config = dict(
    num_hidden_layers=11,
    hidden_size=192,
    num_attention_heads=3,
    num_key_value_heads=1,
    head_dim=64,
    intermediate_size=384,
    vocab_size=6758,
    hidden_act='tanh_gelu',
    norm='rmsnorm',
    norm_place='pre',
    norm_eps=1e-05,
    positions='learned',
    qk_norm=False,
    attn_scale=0.125,
    bias='none',
    tie_word_embeddings=False,
    parallel_block=False,
    init='normal',
    init_std_qkv=0.0226,
    init_std_o=0.00481,
    init_std_up=0.0226,
    init_std_down=0.00481,
    init_out_by_depth=True,
    optimizer='adamw',
    learning_rate=0.00173,
    lr_mult_up=0.613,
    beta1=0.95,
    beta2=0.99,
    lr_head=0.00633,
    max_grad_norm=2.0,
    warmup_steps=354,
    schedule='wsd',
    decay_fraction=0.666,
    decay_shape='linear',
    final_lr_fraction=0.1,
    batch_tokens=16384,
    max_seq_len=256,
    doc_mask=True,
    train_tokens=215300000,
    max_steps=13141,
    dataset='wikipedia_en',
)
Each number is 128 + 32 x the weight over the matrix's rms, rounded and kept within 0 to 255. Layers, rows and columns count from 0.

# layer 8 attention query, 192x192, rms 0.1, rows 0-34,64-98,128-161, columns 0-47
[[ 93  21 180 139 139 140  97 188 234 145 100 162 109 124 176  75 105 119 133 141 123 133 161 131 156 157 101 119 136 139 131 124 163  87 166 122 138 171 168 102 142 126 114 158 139 131 118 117]
 [113 176  98  71 100 194 119  79 118 140 197  99  85 177 197 103 158  71  79  85 133 156 107 133 132  67 162 157 118  98  60 137 123 115  63 136 101 159 165 157 106 175 164  45 159 148 172  90]
 [146 160 127 143 110 126 185 132  80 214 142 100 100 110 113  97 124 108 146 141 100  69 136 100 122 119 152 183 143 105 118  19  93 116 100 140 107 149 162 120 130 150  96  96 125 155 101 130]
 [120 131 128 120 127  82 170 108 160 180 113 116 152 135 149  85  89 111 112  94  99  82  53  96 128 148 124  92 139 153 141 168 107 132 120 184  49  77 123 109 183 184 135  88 128 154 119 130]
 [103 144 121 144  89 111 164 137 141 134 103 172 117 149  99 124 124 136  95 133 136 172  81 138 148 191 194 139  71 176 189 141  48 145 159 152 142 128  79 150 130 107 134 186 108 136 141 158]
 [100  97 112 168 122  55  66 170 124 101 136 141 169 208 140 133 140 141 159  99 195 131 173 166 101 152  93  65 100 121 150 142 141 114 141 159 190 129  88 118 113 132 156 123 132 112 124 122]
 [149  69 116  50 165  82 115 160 193 127  71 179 192 185 102 101 118 213 118 110 116 144  66 128 129 214 172 112 182 110 177 123 111 131 127 172 100 139 147  81 108 122 136 139 120 114 156 128]
 [138 116  85 202 134 101  96 151  77 129 157 155 173  64  82 186 148  80 116  84 115 123 138  78 190 125 141 126 149 180 113 169 164 110 148 133 103  94  97 176 109  87 169 134 138 130 129  77]
 [138 148 117 137 116 115 157 127  78  88 150  87 123 159 107 110 111 103 141  67 120 102 115 123 137 144 136  95 142 169  86 131 143  82 120 174 113 142 157 149 188 142  65 152  77 116 137 106]
 [141 183 122 105  98 139 179  85 134  87 124 154  90 100 112 115 114 170 130 149 101 148  78 157 101 167 110 103 107 184 105  95 125 136 153 139 110 169 103 189  73 104 125 130 128 155 155 101]
 [104 182 175 131 147 157  91 149  94  76 163 148 153  94 189 167 153 118 126 125  80 152 173 135 118 153 145 114  73 150  78 190 196 158  90 142 121 127 122 117 135 131 138  98 152 175 114 217]
 [ 53 221  66 156 121  89  52 151 111 171 108 173 193 179  81 134 143  79 108 112 158 125 188  49 107 205 176 155 153 163  95 135 180 135 109 163 101  82 109 151 172 141 153 106 112 145 161 165]
 [ 67  51 190 142  96 199  80  34 111  93 115 132 117 185 124 188 123 143 108  84 158 170  98 156 128 125  78  99 160  80 131 147  83 124 190 101 123 178 100 141 122 102 122 112 115 112 126 139]
 [147 118 166 150 108 123 126 102 138 140  94 165 157 145 120  68 161 179  49 221  83 164 135 105 115 178 124 126 134 163  99 123  71 100  88 142 160 159 133 127 120 101  87 140 204 136  36 158]
 [ 85 171 108 121 121 110 128  88 164 126 118 114 168  67 128 134  91 104 165 109 153 132 122  81 138 153 135  99 176 187 140 187  79 157 119 145 106 147 120 178 181  90 150 205 124 135 107 177]
 [107 122 136 121 110 104 102 117 108 115 130 170 129 151 116  91 179 194 125 103 135 125  64 157 155 103 138 131 172 151 185 159 126 157 141 129 175 128 148  99  85 104 208 130 125 154 156 183]
 [121  92 109 117 118 162 115 156 161 114 196 141 102 143 121  83 125 133 175 132 110  84 109 146 119 139 145  93  98 129 122 110 153 117 180 128 128 148  64 103 174  91 162 156 141 126 133 132]
 [114 110 183 141 111 159 148 114 189 204 186  71 137 117 103 103 128  95 109 122 106 150 126 140  74 123 112 149 194 194 104 146 141 120 106 161 129  96 161 125  83 163 149 115 137 108 132 123]
 [174  69 153 120 130 107  53  89 139 129  68 147 143  79 186 173 101 204  81 117 133 138  81 123 124 100 108 148 146  81  64 152 105 137 152  49 172 147 145 142 147 162 100 114 125 148 155 174]
 [ 99  94  72 148 141  59 123 137 164  87  78  97 122 112 133 149 201 144  70  87 164 141 135 118 114 119 121 116  98 142 147 147 107 113 109  72  55 142 149 153  65 157  88  71 122 100 168 117]
 [126 178 197 121 170  84 141  33 189 125 112 147 100  84 110 124 154 111 119  70 121 154 110 115 124  92 100 171 157 120 176 153  98 155 156 146  60 120 128  95  72 168  71  63 113 117 166 110]
 [ 65  96  72 147  96 146  44 100 106 102 135 120 182 116 111 174 102 168 124  81 110 120 100 137  80 115  91 163 147  69  60 155 199 150  96 138  90 167 129 138 176 116 124  80  86 152  57 208]
 [ 96  96 187 157 118 116  78 129 155 139 109 149 151 126 101 110 189 100 104 121 113  88 106 146 145 119 131 126 112 142  97  34 155 166 161  26 157 134 131  54 196  56 107 167 108  89 141 108]
 [136 153  92 163  98 105 112 139 165 120 105  97 159  98 130  80 151 162  84 145 117 131 118 129 172 130 170 123 106 104 116 151 148 127 147 101 105 136 143 154 137  99  95  92 140 105 134 125]
 [ 70 176  89 129 148 123 126 218  95 146  84 142  74 116 104 100  92 116 114 148 108 126  74 132 130 178 170 104 166 129  64 138 107 134 136 102  53 125 122  83 167 140 147  74 138 114 131  96]
 [162 140  65 100 115 109  71 130 192 153 164 152 164 138 209 188 160 158 191 134 138 117 128 102 149 149 122 119 110 162 139 184 112 159  63 135  68 120 119 144  96 105 122 127  61 118  87 116]
 [ 81 115 134 125 113  99 134 105 119 127 110 150 130  83 163  78 168 127 134  26 138  34 102 139 128 102 149 135  96  87 153 118 164 184 163 182 171 191 120  90 114 151  98 161 105 103 116 143]
 [142 134  71 168 176 143 135  64  74  43 191 162 153 114 139 147 137  30 184  77 110 131 166 163 135 109  99 101  84 141 122  81  24  99 124 194  91 122 168 177  79  81 178  42 128 129 157 132]
 [131 118 122 157 113 123  95 182  30 179 151 125 121 191 120 164 147 183 137 119 166 151 128 180 138  98 135 140 115  78  70 147 144 128 176  93  72 186 107  79 163 149 128 158 148 152 145 144]
 [ 92 125  97 169 114 107 148 194 194 137 138 134 125 149 167 106 105 135 142 155 131  71 139 130 122  99  78  76  77 168 120 109 120  96 138  73 134 129 105 109 122  38 113 138 101 124 148  62]
 [177 104 122 146 127 105 109 152  58  93 141 169 116  81  99  73 101 105 145 124 122  90 151 106 129 129 161 111 133 142 103 135 102 162 126 118  83  90 111 159 150 100 148 134 156 140 134 133]
 [152  95 147 159 112 107 139  82 152 159 173  93 157 128 124 222 103  88 131  96 105 147 124 156 146  73 173 155 147 142 103 148 157 117 129 172  75  69 143 128 123 211 145 133  89 163 157 126]
 [141 126 183 135 141 156 113  94  72 113 100 163 149  89 118 130 147 107 125  76 172 148  81 134 122 166 112 247 123 146  87  79 144 140 146 121 105 131 153 150 157 113  96 144 180 118 119 113]
 [134 143 126 154 137 114  78  81 170 155 155 180 115  54 100 168  76  50 151  85 139 129 170 135 173  92 152 126  63 101 118 198  82 186 100 196  93 124 128 160  99 155 151 127  66 135 121 129]
 [162 167 161 138 152 129  88  73  87 181 128 154 177   0 132 149  72 100  96 117  92 165 136 152 120 100 130 143 140  95  85 148 149 116  84 145 124 122 128 152 139 111 103  80 104 106 145 140]
 [155 128 148 138 164 177 165 155 177 190  60  59 158 191 139 169  91 135 194 152 187 157 141 198 131 149  90  46  77 111 203  69  52  66 123 119 198 157 131 173 118  72 154 130 140 110 138 129]
 [164  83  87 156 103 214 135  34  87 122 163  36  85  89 168 143 101  52 157 108  99 120 138 183 100 142 156 152 199 137  66 101 134 146 119  96  63  87 118 193  88 199 146  34 158 133 133 118]
 [120  85 174 123 118 135 144 136 154 135 122  68  74 149 127  72 133  76 176 133 115 121 141 125  98 120 116 169 115 132  70 102 134 117  93 126  78 123  88 173 166  95 115 185 147 124 137 157]
 [140 154 144 160 111 124 130 123 128 136 140 111 132 132 141 113 142 133 119 111 104  80 196 122 138 133 177 138  76  96 168 148  48 107  68 162 134 154 127  89 121 185 148 129 128  81  60 150]
 [127 117 129 126  95 115 222 129 149 149 181 124 117  74 120 131 130 128 131 113 123  92  64 119 163 180 181 140 181 151 177 112  94  97 170 149 155  98 158  91 136 118 147 136 139 155  94 126]
 [167 168 126 121 127  73 133 141 148 168 123 121 108 120 133 176 142 112 142 134 120 155 103 134 156 113 130 137 155 110 122 137 223 184 141 172 183 143  97 145 129 116 116  82  72 133 158 138]
 [ 93 134  98  89 156 135 164  62 171 117 130 160 155  85 140  50 103 224 142 100 118 125 177 120 228 129 170  81 123 104 236 113  82  77 159 146 231 148 122 119 118 156 140 178 123 108 139 117]
 [165 175  75 153 134 116 114 126 129  86 181 172 137  71  81 181  91 123 151  60 127 165 131 125 152  33 155 137  61 182 114  98 111 122  82 178 124 123  65 174 154  91 137 118 134 157 121  95]
 [140 122 111 125 131 113 157  72 119  95 167  70 210 111 131 157 137 111 181 117  60  88  81 111 137 160 102 163 161 191 113 117 124 136 140  73 115  90 179 139 142 142 100 128 138 149 136  69]
 [ 92 180  22 167 128  91 171 159  92  90 130 166 153 137 123 129 100 157 103 101 151 105 106  75 148  73 145  90 142 244 117 152 157 129 108 115  50  96 107 149 164  79  86 121 214 115 155 234]
 [131 159 157 166 115 109 150 190 102 196 148 115 126 165 152 177 161 104 133 173 111 145  84 112 106 166 163 135 166 111  71 142  93  72  43 146 138 156  73 119 124 145 133  49 137 136 108 173]
 [ 87 198  64 133  84  90 165 149 113 101 189 118 124  87  98  99 186  90  92 120  87 146 138 154 123 202 146 195 127 140 121 131 127 117 102 139 110 110 121 102 195  98 178 123 170 129 111 131]
 [116 182 148 108 114 182 120 153 157  90 127 164 119  70 103 150 182 135  93 161  26 106 178 103 146 122 120 152 113 187 129 163 147 174 145 139 196 174 192 152 136 124  77 132 146 164 116 157]
 [114 130 138 179 154 140  86  73 120 171 127 129 118  91 109  29  76 151  28 163  91 133 133  91  84 127 190  72 116 103 120 133  97 138 142 100 152 177 134 163 131 133 112 129 121 127  67 212]
 [102 151  96 128 116 142 129  98 106 152  86 176 103 108 167 104 119 176  67 122  99  48  76 113 150 183 146 141 121 163 118 129  42  69 116 159  72 132  66 153  64 118 152 117  96 133 118 101]
 [169 136  97 151 150 108 136 109 132  95 190 132 148 168 166 118 146 179 126 112 206 172 131 139 134 170 111 103 104 131 120 169 153 197 154  84 187 132 168 150 146  88 158 157 160 124 127 185]
 [141  87  58  99  98 140 119 175  97 156 114 160 156 155  77  50 125  89 176 193 113  43 137 110 139 167 170 117 123  89  89 157 100 168 114 152 136 209  92  91 132 125 184 140 173 141 122 149]
 [135 121 131  96 157 193 199 107 136 152 189  69 141 122 160 158 119 130 129  97 140 121 197 188 121 129  81 136  81 172 123  54  77 109 146 129 125  91 180 115 131 177 121 129  63 104  76 130]
 [141  83 106 137 128 129  30  45 125  91  60 177 207  45 162 140 170 145  59 138  84 136  67 123 161  84 103 150 173  48 109 179 103 156 133 126 156 160 133 147 123 119 139  88 181  81 134 203]
 [120 217 159 107 137 141 161 119 136 101  91  81 126  99 121  76 120 146 111 145 157 183  71 150 127 150 152 182 196 161 117 160 164 138  88 111  96 170 126 168 116 147 123  73 141 121  92  98]
 [ 94 125  88 102 137 148 135 102  65 122  98 146 140 154 135 134 143 166 137 110 142 193 107  52 155 114  91 143 157  79  91 148  99  87 128 124 132 142 158  80 170 212 112  82 144 118  99 222]
 [110 136 156 152 110 119  82  86  95 136 176 106 151 192 133 204 157 104  97 128 106 192 123 114  98  67 102 181 133 129  63 156 199 133 110  87 165 105 151 134 153 125 113 151 115 104  85 189]
 [200  38 198  84 127 101 118 145 103 107 121 112 125 114 140 174 167 209 165 122 147 148 170 102  62 137 157 166 136 134 168  25 135 182 181 107 175 141 169 104 141  47 112 205 171  83  66  96]
 [104 125 156 142 121 113  88 105  90 125  76 137 143 134 135  98 129  55  98 151 109 175  81 135 137 120 150 105 148 102 107  92 166 146 143 117  77 158 154 186 123 153 123 106 129 137 114 121]
 [154 161 167  98  99  92  99 117  89 131  86 146 114 112 129  75 137 195 156 129 136 126 146  54 134 158 167 129  78  81 166 130 171 101 176 104 121 146 132  91 128 149 147  84 146 121 111 171]
 [ 93 174  64 120 152 132 167 112 161 159 145 122  72 134 213 204 132 137 103 171 109 180 134 145 141  93 151 135 123 108 187 181 164 155  97  93  83  99 127 100 132 112 142 192 112 161 123 121]
 [121 128 112 118 117 101 146 116 139 104 116 108 126 139 170 113 135  66  91 116 142  93 155  91 144  63 139 151 145 118 129 107 165 174 164 119 169 143 122 161 105 118 121 192 119 115 134 120]
 [123 144 109 146 110 104 104  89 110 119 157 110 139  74 218 139  59  90 126  98  81 140 129  63 177 100 179 145 188 212  71 140 152  76 125 124  62 127 210 125 168 182 215  41  78 151 150 194]
 [196 102 101 199 140 116 102 208 102 150  89 130 116 174 131 151 120 129  90 211  99 133  98 130 118 166 157 121 138 113 106 114 111 101 146 132 108 111 154 108 190 126 142 157 149 125 132 191]
 [122 157 187 166 133 104 159 166 137 130 111 108 132 166  78   0 152 170 105 166 140 236 145 180  99 102 146 157 149  45 172  79 142 105 143 121 156 157 110 112 153 106 213 170 126 141  83 139]
 [102 119 107 169 148 150 144 123  88 182 125 199 104 126 120  23  93 164 110 161 149 166  96 114 109 156 171 101  98 160 147 150  94 138 167 131 115 107  98 124 132 157 140 173 147 125 141 162]
 [212  50 128 111 110 134 103 112 153  97 110 125  99 157 154 183  92 147 137 139 121 147  96 100 119 113 100 214 153 120  56  95 175 135 102 136 168 175 166 171  96 173  71 112 157 112 177 114]
 [109 117 217 148 114 111 133 123 111 130 135 142 159  34 101 162 148  55  27 106 118 145  75 149  73  94 119 187  94 142 132  73 167 143 178 105 152 152 188 138 159 168  84  91 179 108 158 102]
 [135 130 104 107 135 141 133  83 147 153 179 139 110 165 142 126 144 106 138  36 113 138 126 117 120 137 157 130 122 115 114 150  93  80 137 133  97 151 107 175 110 125 160 119  91 151  64 121]
 [139 171 113 108 112 108  81  87 114 162 118  43 129  62 155 161 162 147  86 109  96 138 135 175 151 134 145 107 129 179 110 164 152 126  51 129 141 143 167 146  99 138  89  91  91 127 143  71]
 [166  93 113 161 104 135 128 154 145 149 108 120 119 123 157 155  98  95 143 150 178 147 100 148 112 130 119 115 121 134 127 111 107 115 109 110 177 135 118 108 118 149 161 141 116 139 176  99]
 [ 63 112 130 135 120 152 145  90 105 124 134 113 159  78 133 112 101 103 104 124  97 106 120  85 149 142 118 115 126 124 123 149 146 155 153 160  91  94 135 154 155 152 123 148 125  83  85 163]
 [150 174 141 129 156 129 157 103 163 136 100 137  86 133 146  95 151 136 142 130 105 109 142 114 151 105 168 133 167 113 127 107 126 109 155 168  77 163 108 106 102 116 133 137 133  78  64 162]
 [107 150 166 161 126 118 156 109 147 150 133 151 144 125 161  93 126  90 148 114 115 117 142  87 138 153 126 153 113 120  81  98 129 167  74 153 108 111 172 139 182 160  86 125 169 124 103 130]
 [140  96 121  68 118 137 186  99 107 137 121 111 147 139 117 161 145 144 133 133 107 154  89 163 161 111 159 130 136 137 168 143 114  69 108 203 110  90 140 168 127 124 180 141  67  79 141 130]
 [140  88 105 161  95 106  98 133 110 131 105 140 106  85 124 111  90 125 101 117 141 128 106 129 149 153 124 116 114  91 113 115 114 117 129 128 134 150  79 119 125 124 142 160 149 126 153 155]
 [131 151 105 157 121  93 109 126 128 161 152 135 108 122 116 163  91 177 131 127 150 160 115 141 126 139 144 120 115 131 134 154  93 139 151  87 114 120 125 111 116 112 180 145 110 147 132 119]
 [103  98 101  89 122 158 131 141  96 132 146  96 181 102 118 210 132 113 112 156 164 103 155 146 142  58 110 174 135 146  94  94 162  94 163 131 154 111  79 147 124 131 135 135 154 119 153 130]
 [117 117 117 164 131 136 143 138 134  71 143 129 137  74 110 113 187 100 101  66 115 128 115 131 120 173 155 155 130 154  77  98 147 154 158 136  90 139 142 125 170 124 147 130 105  94 154 136]
 [131 151 136 115 158  95 142 102  85  84 152 144 124 127 113 184 126 149  85 106 136 149 115 145 122 145 162 134 158 162 114 102 126 158  86 120 150 154  82 155 102  96 175 124 153 104 158 154]
 [ 95  91 146  89 133 131 106 108  92  98 112 134 123 135 131 149 153 130  94 131 126 111 162 128 118 168 142 134 150 165 128 136 123 131 126 162 132 109  95 131 117 104  95 136 130 111  93 192]
 [116 116 135 106 130 152 169 116 153 128 159 110 126 112 139 132 134 118  70 107 148 153 127 105 102 134 135 133 132 119 144 126 151 173 114 117 134 101 148 168 133 161 136 108 139 124 129 118]
 [125 107 181 143 117 120 136 120 157 145 108 127 106 123 145  89 130 144  83  92 108 143 162 165 148 148  68 113 119 140 155 152 107 169 176  75 141 147 145 126  98 132 149 125 103  92 130 158]
 [ 82  92 130 135 114  97  95 100 124 126  89 133 146  50 143  81 166 140  75 128 165 134 157 107 120 191 122 135  94 125 129 127 132 149 128 121 168 141 116 117 119 140  55  91 206 153 119 100]
 [106  90  86 139  92 143 129  98  95  95 132 144 166  68 137 156 124 132 100 148 187 115  95  90 116 115 146 152 107 127 112 136 101 101 113 128 135  86 118 133 127 116 128 155 143 154 123 163]
 [ 89  98 107 119  86 147  98 129 170 126 149 152 202 169 113 128  89 136 105 121 185 142 105 151 161 181 163 124 113 160 177 151 109 108 112 131 175 101 103  92 175 106 130 109 126 189 138 134]
 [145  81 133 144 153 126  97 134 122 103 146 133 139 106  85 101 132 133 169 140 170  80 141  87 120 153 141 147 130 111 150 168  95 162 142 161 168 158 105 104 180 143  54 112 117 147 128 147]
 [117 113 118 139 111 135 142 146 166 137 155 100 123 131 120  97 137 149 112 159 142 116 116 106 106 135 103 101 107 138 128 133  97 137 142 131 123 102 119 148 110 167 135 175 142 167 134 143]
 [126  90 104 162  80  55  64 132 122  98 135 105 122 100 129 141 124 150  94 114 134 113 122 115 123 119 102 128  98 131 115 127 112 112 153  98 161 124 127 162 167 157  88  95 148 186 148 120]
 [115  86 135 121 111 133 108 132 145 143 135  70  89 158 118 175 120 139 140 113 160 161 102 149 113 103 125 117 141 145 137 144 142 125 113 110 163 110 145 135  86 168 138 107 100 140 178 135]
 [130 177 154 154 135 156 150  91 138 142 137 128 100 148 144  93 148 156 154  75 175 134 138 118 141  80 113 140 153 137 150 147  94 172  86 113 140 135 134 106 128 119  67 113 121 139 141 140]
 [ 87  88 135 109 132 133 127 100 131  97 132 123 159 144 132 144 143 124  90 105 118 115 107  90 106 139 130 197 181 122 123 103 167 166 144 152 149 114 150 137 142 136 134 141 141 108 107 157]
 [148  78 143 128  83 113 124 172 131 153 122 169 127 134  87 150 120 189 167 130 148 126 136 142 136 126 140 140 126 129 120  93 127 118 145 110 180 173 124 113 123 120 141 176  98 160 172  72]
 [ 87  69 118  98 108 123 143 130 165 103 135 115 137 159 133  81 116 114 107  88 133 127 102 154 110 124 129 134 134 132 145 106 161 132 123 112 144  99 151 133  86 101 122 114 111 138 135 124]
 [114 130  87 114 112 130 104 150 149 142 152 175  93 146 162 103 119 105 124 115 131 104 142 109 129 139 152 152 123 167 121 136 168 135 133 116 109 137 125 112 135 129  89 109 158 167 139 154]
 [149 174 105 134 146 130  84 113 105 181 135 134 181 128 128 127 120  86 149 132 155 185  96  99 167 114 156 100 103 125 148 174 153 130 115 124 105 153 103 106 148 107 129 107 132 134  74  83]
 [121  69 121 146 124 120 135 165 142 108 100 121 127 158 159  79 152 120 125 128 106  77 112 132 125 104 144  98 147  78 125  71 156 125 110 137 147 117 109 159 136  89 157 148 111 136 116  74]
 [111 184 151 154 160 171 124  96 116 107 160 114 144  89 110 144 117 105 107 102 112 167 144 166 148 159 118 123 119 150 148  97 166 149  80 150  65  92 118 137 147 111 136  73  94 120 110 158]
 [127 159 119 106 165 107 125 103 125 129 165 139 138 136 133 167 149  98 116 135 159 109  96 116 137 134 116 120 124 140 165 159 106  87 136 149  82 118 174 132 160 144  98 109 181 119 103 164]
 [161  94 107 166  91 146 110 123 110 145  93 122 142 107 174 103 107 102 183 114 132 116 104 121 104  61  82 164 111 115 132 123 113  76 112 114 128 148 148 118 145 118 114 106  71 153 155 110]
 [139 135 121 107 155 137 162 102  71 112 128 130 112  95  68  97 143 159 127 139 143 108 123 113 157 142 143 153 135 141 130 160  92 146 113 177 119 162 143 119 102 119 104 148 125 114 148 130]
 [150 120  81 153 152 135 165 144 116 102 144  85 172 116 158 114 159 120  95 137 117 156  86 122  91 147 141 128 136 114  96 116 125 139 139 129 144 106  86 151 156 175 149 121 136 106 124 127]
 [141 170 185 133 174 141 204 132 128 116 112 151  86  90 150  85 187 107 149 113  90 108 138 113  97 123 107 148 149 140  99  89 122 151 135 103 100 137 154 165 136  99 127 135 144 100  94 122]
 [161 102 148 133 140 153 136  79  97 103 119 206 132 138  93  92 110 118 126  97 101 110  88  96 140 161 180 123 156 139 159 145 106 130  60 218  85 107 141 117 152 143 147 111 100 114 132 145]]
# layer 8 attention key, 64x192, rms 0.095, rows 0-33, columns 0-47
[[152 134 114  69 126 147 120 164 180 133 132 157 121 126  50 110  91 157 115 167 128  81 130  51 100  94 210 161 140 136 146 144  97 176 170  80 148 130  92 112 140 174 150 154 108 112 156 127]
 [108  88 102 131 150 153 178 127 102 108 116 104 130  87 164 118 140 131  85  63 139 161 159 201 111 173  30 128 142 148 127 134 100  72 104 217 106  97 133 175 165 152 123 105 118  95 116 154]
 [144 109 119 169 151 159 141 121 128 135 122 109 126 124 233  73  91 148  96 122 142 137 126 189 143 103  70 130 106  95 104  99 137 104  86 172 124  91 152 136 150 140 138 102 142 140 115 113]
 [138 142 126 159 130 154 135 134 129 142 122 148 113 112 132 110 134 130 116 135 136 192 169 197 105 177   0 112 155  95 130  95 114  39 117 142 141 141 137 131 100  90 177 117 145 145 131 144]
 [187 105  94 172 141  92 124 113  83 139 135 171 169 140 190 123 120 130 146 126 112 148 109 179 118 135  48  99 117  94  97 135 140 124  75 221  73 163  65 163 157 121 155 169 111 147 112 179]
 [150 110 127  98  83 107  88 141 156 116 116 130 158 114 147 129 121  99  68 123 145 159 140 107 130 120  81 128  77 152 144 103 170 182 133  22 218 128 129 155 135  94 111 211 117 124 137 115]
 [136 116  98 105  97 145 157 149  91 129 131 138  96 118  55 115 131 114 150 158 184  79 118 102  92 131 203 106 122 190 145 156  83 171 156  55  99 124 128  97 133 133 122 112 162 110 109 147]
 [102 176  80 125 144 158 110  81 101 127 171 113 145 138 136  98 153 135 108 134 101 164 129 147 137 137 165 130 146 153  86 147 160 118 137 167 167 142 123 144 175  68 147 150  75 124 148 160]
 [128 109 130 105 102 130 134 117  75 174 149 130 141  53 201 150 124  63 108  89 159 190 130 139 110 146  57 155 112 141 127 105 132  97  83 171 141 135 109 139  86 167 147 133 121 162 123 149]
 [ 99 142 148 158 125 149 158 141  71 167  23 113 121 156 199  92 173 126  90  89 113 154 124 165 114 125  80 177 153  94 120 130 139  72 122 192 131 139 136 152 149 129 129  79  89 128 139 155]
 [127 146  93 164 149 138  82 120 147 151  98 164 126 153 160 158 111 104 118 125 134 158 155 185 174 113  50 114 127  99  97 132 132  77 122 161  76 142 138 163 167 125 126 130 115  99 107 144]
 [145 156 123 192 123 136 126  94 105 115 123 120 119 125 177 133 155 104 145  89 118 178 117 225 120 102  63 117  96 129 140 127 146  48  79 182  73 165 152 116 119 125 126 156  99 142 110 124]
 [187 118 110  85 155 105 147 142 169 130 126 129  91 145 104 106 126 151 153 159 116  64 116  93  98 149 181  84 156 130 199 140  88 151 155  81 152 115 117 132 107 156 136 124 129 116 145 114]
 [123 122 136 202 110 129 147 103 123 127 108 156  68  98 184 125 132  95  96 121 134 136 113 180 106 118  59 143 176  81  75  81 113 120  89 117  81 115 129 140 163 111 106  90 139 162 149 170]
 [158 163 124 153 162 141 160 108 125 132 162 180 111 154 167 140 139  93 104  92  92 188 121 193 104 124  90  98 130 137 100  94 200 132 100 187 118 154 146 135 143 129 125 108 142 135 123 161]
 [ 99 145 108 117  99 134  61 125 105 117 189 190 152  39  57 190  97 153 143 156  90 105  90  54 152 155 184 145 122 162 161 147  90 198 208  83 134  79  76 161 117 112 163 123  94 126 120 112]
 [152 151 146 199 122 107 110 126 126 175 155 115 137 147 183 126 142  68  99 119 114 179 163 205 136 117  58 127 144 122 121 114 160  54  85 209 136 101 119 165 119 119 165 117 124 159 109 170]
 [112  88  89  49 128 193 101 135 104 108 182  95 132 118  67 139  76  99  94  93 118  93 108  98 106 160 251 146 142 153 144 138  71 146 107  64 133  79 150 149 129 136 108 154 125 125 115  94]
 [131 110 191 142 138 107  91 113 151 104 124 199  91 135  88 147 111 143 116 141 106 123  94  48  94 138 221 108 126  99 118  77  68 220 141  85 174  97 185 164 118 114  50 152 114 106 148 130]
 [ 98 167 150 114 155 185 148  94  87 102 149 112 125 127 110 117 138 178 129 113 117 101 143  83  90 137 144 100 157 195 114 100  92 220 129  84 121 104 145 131 119 124 140 154 119 124 134 142]
 [119 156 153 183 138 151  84 124 175 109  85 120 124 128 117 165 147 140 153 147  98 133 148 149 112 177 165 133 119 118 119 144 111 125  94 117 143  87 195 155  69 167  81  74 157 122 151 151]
 [134 161 179 174 132 121 106 154 131 106 110 120 113 124 218 148 164 124 130 133 113 147 110 157 142 114  55 147 115  59 134 103 167  81  68 162 119  78 109 180 168 100 139 139 127 118 149 146]
 [139 126 111 108 110 172 104 157 152 123 151  95 156 128  56 113 143 157 112 179 140  96 114  62 113  86 195 123 132 121 156 123 154 181 141  68 160 105 117 117 128 129 105 167 147 173 129 138]
 [143 104 193 110 129 105 174 140 106 116  80 147 120 139 104 139 129 176 106 145 143  96  72 106 110 169 128  93 156 148 137 153  88 180 147 105 165 124 117  87 106 148 147 130 139 138 167 102]
 [136 161 118 114 156 159 133  98 118 121 123  94 110 142  72 114 124 151  85 163 195 136 153 117 165 172 137  72 119 137 129 179  85 112 168  88 103 119 112  97 125 115 117 107 181  98 133 139]
 [ 66 121 155  85 166 116 116  72 140 150 134 182  95  89  56 134 100 159 149 107  75  81 178  94 141 121 104 143 103  73  60 162 144  79 105 169 111 121  89 124 100 118 127  82 120 111 169 150]
 [179  61 124 135 150 130 129 184  94  99 100 105 136 132  53 115 172 118 125 182 161 164 103 156  92  74  96 115 160 144 166  46 129 159 162 145 143 149 136 157  96 102 127 179  97 132 123 112]
 [109 145 129 130 124 156 136 117 116 162 121 150 127 129 190 132 133 159 146  96 119 181 129 210 135 178  82 123 112 114 131 179 101  59 106 198 119 131  95 166 131 152 138  77 119 121 155 117]
 [137 145 149 148 107  76 101  67 142 113 169 179 144 156 126  92 125 111 111 162 166 165 133  90 137 157  78 140 136  43 136 141 172  52 130 196 112 130  91 105 173 126 134 111 169 148 122 141]
 [155  81 118 107  99 126  97 167 113 111 114 140 171 152  45 130 155 137 142 198 162  85 126 100 121 155 137 145 127 112 126 111 149 175 178  39 166 135 120  78  97  90 142 188 143 144 156 125]
 [131 164  97 184 113 114 172 134 162 152 161 101 148 137 171 124 162 124 105 126 108 119 133 145 169 144  94 130 153 113  98 102 112  90 120 163 118 150 114 125 139  87 171 103 139 145 137  91]
 [ 93 117 116 112 110 136 144 110 110 115  39  49 132  97 197 153  95  79  99  85 169 127 124 178 130  90  27 144 150 104 102  85 109  83  96 190 178 126 155  75 161 138  73 129 100 142 151 130]
 [130  73 166 111 101 103  71  83 139  57  64  58 171 125 115 158 133 182  67  93 108 165 142 106 110 120  96  79 170  75  82  73 134 124 122  88 159 124 145 134 147 113  69 170 112 155  80 110]
 [144 131 121 182 143 105 149 171 126 160 134  99 123 138 212 160 133 147 129 142 103 179 116 188 146 152  19 112 128 119 109 156 125  86 106 184 138 122 154 114 153 115 137  82 130 127 151 155]]